From a checkpoint of a small transformer trained on Wikipedia: 6.84M parameters, attention and MLP in parallel.
Each number is 128 + 24 x the weight over its row's rms, rounded and kept within 0 to 255. Layers, rows and columns count from 0. Numbers have three digits each. The size before them is the row's rms in percent of the matrix's.

# layer 3 attention key, 256x256, rms 0.0375, rows 95-127, columns 64-127
090:150116130121121124118159148121151105138169139123129084093119091158137104121124183145128154128114103170117102139122162156081158117064080121140139157131137111141122114132131085089152109142151155
087:130120115147102142135119114130108133201129146134136082144176141077119093138141100113172124118132146131138109143144117144144149120156143147156129086145110154102129140157115141097167110084113149
087:131112114096127147122109155134135089143171073082103129157134144124109142170156090151114192145097121105084134140152161111100129130109136136144154112133168160093115122094184118140106109100153095
088:136202065067109093139119126143162135123132102141083162155131140095150156126110160089140144094118149087118126120134127101130135148129154146117113129116122141096176154109134071109112142120119133
094:171137126129152158104128125142107094098132121164115102105127132104120155135139116097126091138154103111124156089122115110142072158143130104100106112166141102148114079135097144131145088094078111
090:140137148116147083136114118115147155132143109114125089126140126110119129124182156140184174117116119083105120089135149132111153159119136135123175072105106129087066167157123100143116151111137103
090:135144132069150131141110128135147104128140139146154142116142148090121140146132076072125102113118137147113154121167111057129149142137164136117123135125162124131143158113140152116142149136144115
091:155135125090118106149121103129139134103132136117146164136148110087151104178153078147149101103124144135155144084169141104117148160146156153127143136115157131112109144078156129109124191152112122
096:123156135150126157162094118130171152159117077159124120185075134124131140156143090157124125121130130137117123147137121162117135124158138127156098134152107143099139158078131161104083115132149133
089:172135097156144134105105127138121157099122109131122158105139134108133075134083150120141179119119098095147128139108143165121175140085090125104150051081085197142110155139129153127132131133141145
090:121097137202157166153100122158113124156134152149122143156176110133105078127159105141108097130150116110107150104140104137135113128118145116108125156146106110127125117087130152138126087092114145
094:139086066151137145124163138070117112146151109106129097129170107164104160148153125145145145123139139152114141159093156136121172096163125137140118127150139117106106140163124133143085097140120134
099:135098090138142122125116080160141123111150120098146148143151134120125096139138128137110155147095130132104114122148144144121147146086115144138125149140149153098098149099138132115152077130107120
092:132130147118145093114115140139123108190139113147098182113083118140105075147101127108109138130119083141145133119120138129113151136115179121130092128125139132190112149162101139100116131144154127
093:131170127083096100159129118153158127130088148135146136134106164092147116132100120098092086148140133134147122117108104131104107153154170142136102186137135070116182089112129147180120137144118145
087:099151083133114127129128161111090127153166104134114198134096142122128144106114168161143154141128128148130140156140125110111169173097120142133150134145150133146100134127092130119136132163179121
092:140127094054133083119117089133137148141102097123110176099116178141117184110112106089125160123110143128153125103110180103117134125166063130146116131153121115132120114121164173135159116063115098
095:131103125146140150135133184142111145116151079126172116105146118152130144132134147141098160142092156120129157147116142137146148131134098135112077086108147112139138151176093147132110146108117159
093:123132127101086119095154120140144135101123115123131072112155121115096129114111096103148115135135161128120134128139143149121100143130120127142127171129137108096160139088137122145138150147122114
089:132159108108155140105138164143159089154172113176142110115117156142146121146095109123156098155134141127134135118115153152128119134122105147114168091143134118137133109114090128135151102186120150
093:158141131099138116144131105154113143140159133131130113097090094078146159146134122107119137136099105107152162085154155119163166163145099145139127082111103183132180166122169169142166103097103109
091:132125165109111130135111133097125140159140156092196112129136094162122109121138150099084120085122124134147143135103149138108123102092135142139137129128126115094104117141165120104196096118088173
090:129138155143112145122172154108107110131141163124148112143104102178137135089168105139153136144078136130092132107106119135126168146173078151100146124114139126141163166077122142156111121111140134
091:122087161207111096110124142108157153160129120107125123096133141137152131140119186136141148117146145122155105148116103155122105161139128103144129168099084121142131128127147133155132127117112140
092:159135108166134094117119116138127117151083153142117130147142118130114181131150123121107180113135153142125112132125140139128108117112149115170130131127118098110165140147121070152105125073154128
081:124167159107100147115116106100128097119115124151141165143136155172113129182114172136153142158107108111148153121163153096105093148113125128097152114163125102118104143127148130130119126147145139
096:136143129095136113114089126141128130124118154146128096128117121139132079115138150159141148176107122111124124102137137156112162114030158109115104108098112111148118083110099103102150117113123124
097:113159135123146124080121110141133139129120131110121130127108123152127106138115133127151097103111130153138157106144143110162110106114156128121135161106125114148135159144114152120186127126093143
091:101139089103131052098111101149140137109087109097127121111096155139139102125126141083125121111099176121146115137125140150130106116158117118148139117132122113106096176124101158105124080100154115
091:109119088181118091163155105158120119165107157143102116129125104137090135140150156159108179135099116124125119152127132167133157094119104141143147098140113112105112083150145127093118116167125099
093:115097128118150143103123127144153102137087135165153067114100094161130155138125103084140135115156140115101135112127127128109132144157146113153144129137155061106106141128187130187132156124158081
097:129162102126137157153136112114136163139142123139181159115134129112165135155104135104146072079128131118129131121176144111141126139122163118141099180121117138090100154156153129112116170141108115
091:099151150133182111171104136145126136138132088136116165148157076136136125122109094098103122153126122150193140159139113137116124142104150099135163090125154115125066160123125162157110168192110092
# layer 3 attention query, 256x256, rms 0.0369, rows 96-127, columns 64-127
089:106130117125113126154156125103108146085122137157114119144105131115149136140143105142119098171114120128122149162109141193100123139090142077139087138122112146098074138138145159136141100141131105
095:131128155127179130119088118101174163139136118140137116120125107110152109142142148104129131090128173147164175141152103107113078089133128134121138100125140088158136132131115137125124142100106160
090:106120138125122149087139138162130115141116135160146142136132169141072134134123106101107135120106142128111141070130160124106102141094103117142131147099082114139116092104158139110116126152134161
093:115126114141095112157134133133139089149151137104146136142107138119120171143095135130158077140108146122111149166118166114137111160121174103122131105125126139092118138116102122146154138153118138
093:118158120162148141105147126130167180125152145134111098118124149130110132114126080138146132122113104111163172101150138078135095126155126110125128114114119149140132099119123132191149122092108087
090:094118157122165152134161112117107123143153128129172139118154125136148144114149139101148124103116138145124164135125131141148145151128082100153120097147144097138157134120122140179085121131157117
087:110124170147115136165121119126141119114168123112117158131148163128082079127107157134138165114122141127120116115148134130172112116121094121124162138134109147097135137142123131173078133111191120
099:121100151156189146120126078118154140131160152120101151140118150125179086140114135144142170111124148110117123141137120136141147131133174117163106113134168138116118118104117127087112152100139176
093:144144143063136129143152136124140150133118122129153150135153128152127133138131130117132101110113122116128098130102142119109105160175157158130067158134143095145093144150132163099130112156132121
092:143134127171130133158127172113105136150147149093141120138096141096155148160136161126137127183129074150132112142098105109130164123164131124154106110141132148107149113108107156131135140125123156
093:154096117108111147097127132128086126086087130170145180119169123085133129081124161159132142142105148151128160123163138134147130163094121190061129143121148137134142143151131117101175124130143125
097:128179146139118107136127134135113119152129131122112164163117110093186076099110105112121131101186125189118126117113107114140070071151105118149113155120107128126100153140098163173137149079142146
096:124119173113144107144130140158138153143123148131165146092145073157111072155142077120173134140196122118081109123126157143113108165105147102156157132185127161118120162094115119139165149178157121
094:109129120127096120142133165127135087142143116125161085120111144172152112182135146145092105148166116117081178141143131122143166142141120124134169110093101158067118157153126083139126140165142158
090:133122127102131079187121112128138120101119131130150135109111151119143104151122148121117111081119148137082083140117160155151125160126150154149129171140106115133078139101120128139118142166146151
095:127171126142159140143116140160141133159122154104138122122129107119138143120118147083116113125125124106098160135122134096075124090163125096122150121127110140144087100133102128097170111121129131
092:095109125132154129143112131096129123147152104147111116155111078085137137116146101112159111093138126137154110115170169094142107148133149165122102080108156123129139092107113135144156130108114132
096:152148169110105147097132176111147074128138098128115107136122124159104090148119151151098122117101135118084120128115147119111155119108095093129163110105176117072134141167143122141111137115092116
090:127113146086092103180132132125184105130117153114116145109112173137146119063130124149075137109098129171121110136116114118148131133107105067125115121094090161124154139117087108125140111133076135
091:082126147117150160127150114108143165144127145121099137130161166091107141121109112101158090140114109126123101114105151112100126120155137089144134195152088098121113147126091140159115126156147141
091:121124141094144136139144153125135158134102114150125104128123120160105143104130078130158070136159116134167113125143103094125116110155120125134141139163147157118175119141110155124182122123135083
094:121133114119096132099096146132127174104164153122114111131144150110119147124160143127108123135095127092148107118143145151150102140112140103106113149151137120152164122167115111135070127105118107
094:129125135119130102144107162140127155150090138085091111145068090160133118163130110138114115141094118138098101096107129136080147111103146137100144175131121164097119120157086172135146086140098134
095:080143113112171163094141150157114129146098111147121130113202136152130146145144181123127139149106107108120140130119097124080163117128166162087138119125103116182146135136116117135165091106095139
084:162134107121151153129118141077145124121142118127156147104126090104086137097120113131133114122167101133143121122173085092119085164167109141129138165113115159146134147139106154100135131151151141
098:118121153102092134144119110125098147131105132165170133118147100138103149134113103102109124074154155132155136157102103117120116133118156129142170105122110137118096185108159117180151171143151103
097:166165109118124110126133142117115107141098114099126113122121060138111156100132120156089146145120123090160135143138174124145130126155100131118140087147105138121115134124157152135115078139108099
091:123161108140123143148166136179129103110121100090153156141127107101158154131132139142163097135118116121109142101104128103123114163118149126130104094153083174107131109109132151121111132114174155
092:106173125132115095135108105125142110180112131145140136083121172077116094133116120084114154114093137142152123154121123146145139124127129124107153113126129115157113092145139151144126106145108156
091:159118102175190139120121118137163139151150136084123121102117097136184143132187080116148168124093129173132121114170111122128091107166082107128139101162156128172180120111092113131121113125107146
097:099149101154111096135149127128125117135118094134089164149122130146136085135157145158140132138125162127137135127078094147128183111148097132118145146125095110093174146134158106150140104083145144
092:142143168166154150154141145102115124139175115094156117102112090167147133069108118107142139119171123136143137134080108128149090089140149145168138132176124124157191127139115123144135150103108104
# layer 3 attention value, 256x256, rms 0.0334, rows 64-81, columns 64-127
093:110143124139089115103139111117124122117143125113130119125130122140124138148136156138148133147119097126139145116169085162155138116092135139150131129135151125130128151153142140108128139155134126
120:088144166133169148113097124141089123149106124130097136113139074137136123114141150118156100135198182167110124143154121104132124140136123153120083138093129174122159156127116139123156123110096113
102:121136123118121105120126136145123131136132117147136132172144123160090112153158143109153123181171123113111142119139136135165139103089143121127120055131104123091141136141148088146097125142118117
109:149143086122123132134138148073134165105112151124114129120124163118148155104149096148133155100140105129215092132159135091106145147121133123169152144123164154124114128154155119120064131149170126
115:127173125119132141138143128161162116156137152137126114116112142121152102138093142135126164148138135109080096160142148123087154124130158141140142191110105145061131118098130145139106132121093087
113:143103115129171118120143136122115114088169143113150164116098133112131110119114149124101110147136137122126159127073165122146174127107107139145126079175191080118122167143138122134114129141108140
099:155128105140100123105124085112138123106129118132118117106142102085090110129129114135169134138081099126106114093157143117158126176132173087096126128157106093091135169129086075152110100143158143
113:116124146123151158148123110132114105122123117126159168149115099148120152124133133143087132104138110109112151147103144111106115128087122129110111170146139103183156170137088107146113122128118171
118:133132130122167133163117119128118122116116093101044181121097103104167115124146151126121095159145179110145112152109086141116133120152130108163154156138141135124131096163176168136107101136166153
103:135144144163166122112112141119127094160099099116115153123126109108119112129136095114167130149093125140108132136145117142173165142131109106125116114122159106110098172128126095135151156135148144
097:146079095144131131154126177144139113130137181138148156142137121103125083132132168127122138151128132119124123163162128111091120127118127134131125126121074118113107129137125158145172111143106137
095:126126130155119116117125125100093090112086115132133125139151163165092142138143141117160141163110166136144161106162128132122135138085154089142133111146115105155124089141104087098132139130108134
098:136114166120139155107141132114143183131124138125123059131122149119114149122135085126152094108155157152133140135125114148135149110067158099136143119105184145138128167133159104105086114101132123
104:106123118127084144163099162143179148111119147146118113090139137160144149122100120111079120152139148111144107170140103109118116146159121149117124116156087129133121100095143145125119095081129107
104:102171177131151116138100139126142153128122131113134137118127142154168152111109126136164118128143178162144108142096104098157086108125123150134136113135157148128148119177141082124124144133124147
113:108102097096125107141111124112144160107111125156120136093143174136143108155149116090119130174128108115104135122112096109176157131163128124127184109156145114099111129134141120147093153135119118
121:178098149146128124131154175110066122142138166111123151115172149152091142091143123123162120160116087125165103164143124136123119162107164111118129085116145114136128130128125120137144154159123117
106:133113149078110156115124128124104098129170151095093120047121063117106143112122132121119112142159163158126120108139104149194140116131130106120147142150163132107134176111187138110131137101136154
# layer 3 attention output (transposed), 256x256, rms 0.0297, rows 64-80, columns 64-127
094:164118127110123112081122125122120114111088061122139140137117114108135183135127140141119104130108164137076149175147122055143118073129106147125124149140144103129133127155142123123152079110108112
118:133166081136120124135133093138135154144142160147154147141158134130107170077119070102146132105122140153164141143111142106139121118202124134167129146116099114136132136145094088073118140078139105
098:111124114125072101127120091125117104114108096133148144127159108150120140117140154138153091149111068122074133103136137205134180153113145119134105100138125122119107126130128108169129164109143110
118:157115148131166161166096127146170154080114095141125079120110127131156132163149155153129154133159143126122144101114099138109170148080153124121154114179127123076076127098143123141143144135135139
124:133132180181128148141121084187129153138081136132094137151116107123135130139128150135164149084131144141131136057128125157116142148126137129137094161123133086114099125118084107111090151110112187
116:137134115094119116110115149124120160105128114110187116131105115146127093082101119162109109155089135102132118182117133100137147124104124113116136071162096089181106130129133136144102153160177113
099:179139144125147094070118148113132117121062117128081144107133115137134149139154171170119167136112138118077121121105145106141119136150127138125099115144158123132166148117167120143118095139051144
116:121157119097118138131130125114102112145159146153154181164146133128122135137120089145118130122072133125175156174130114133155127128184105160132139127079155115146163129157095125124099113112136126
118:169116100118148144137139131137153127075174136127132120126138128086121119136113117135093153163138181108128127137132117118141123100129100124111141141075137165129124142106148096132142102148101133
105:137156136126173105128108120111129113123128108116172143172139124098140152103139112129134107107074150122140162140138138020139101124187104157143115163108134122102123094154106108094121106117128104
094:109122117116134118159154118147141138170117179145098146159115096165147147101120132100160150126141078117125113106165132177123130186105140141125109122120134081124110138116104142112097146165082132
091:165154171120114110143089132156143084118131090092128161155136108147122133133110140114127139150121150117109141161133111078119131087108084132123098146129127145116170121139143138096182110113156072
100:117161121113086150126102150136133146131118108132151092131127149101097138132107099153098121163083163109139119120102112087136117098137188099134123099144123159131107139117109130120143125140160137
105:094153093141154120140131128151146142138124168146106129129151139120138075147126125114115155106156125093125115131092151198127159151152111142132119123119134140152171137079132082123124129159120163
110:123161107129120116142107119131156095115122129134179127100130140112118121122136159132115122130157125114161150150114121116127151126172149122126122152132108125103168128125100055092150156104125137
108:115112107137113090122140100117136175112070108141149144104135133139135129167154150133118115113120087119076108124135139177148158155111142164105128139123132120131125131120149134190061186173092133
122:122110135092157109140085167138149105109147134111131129127144124149138111103128126108114111141150127147123135122120131093122112114066152123115140090122131147148100111160129148111153120121142087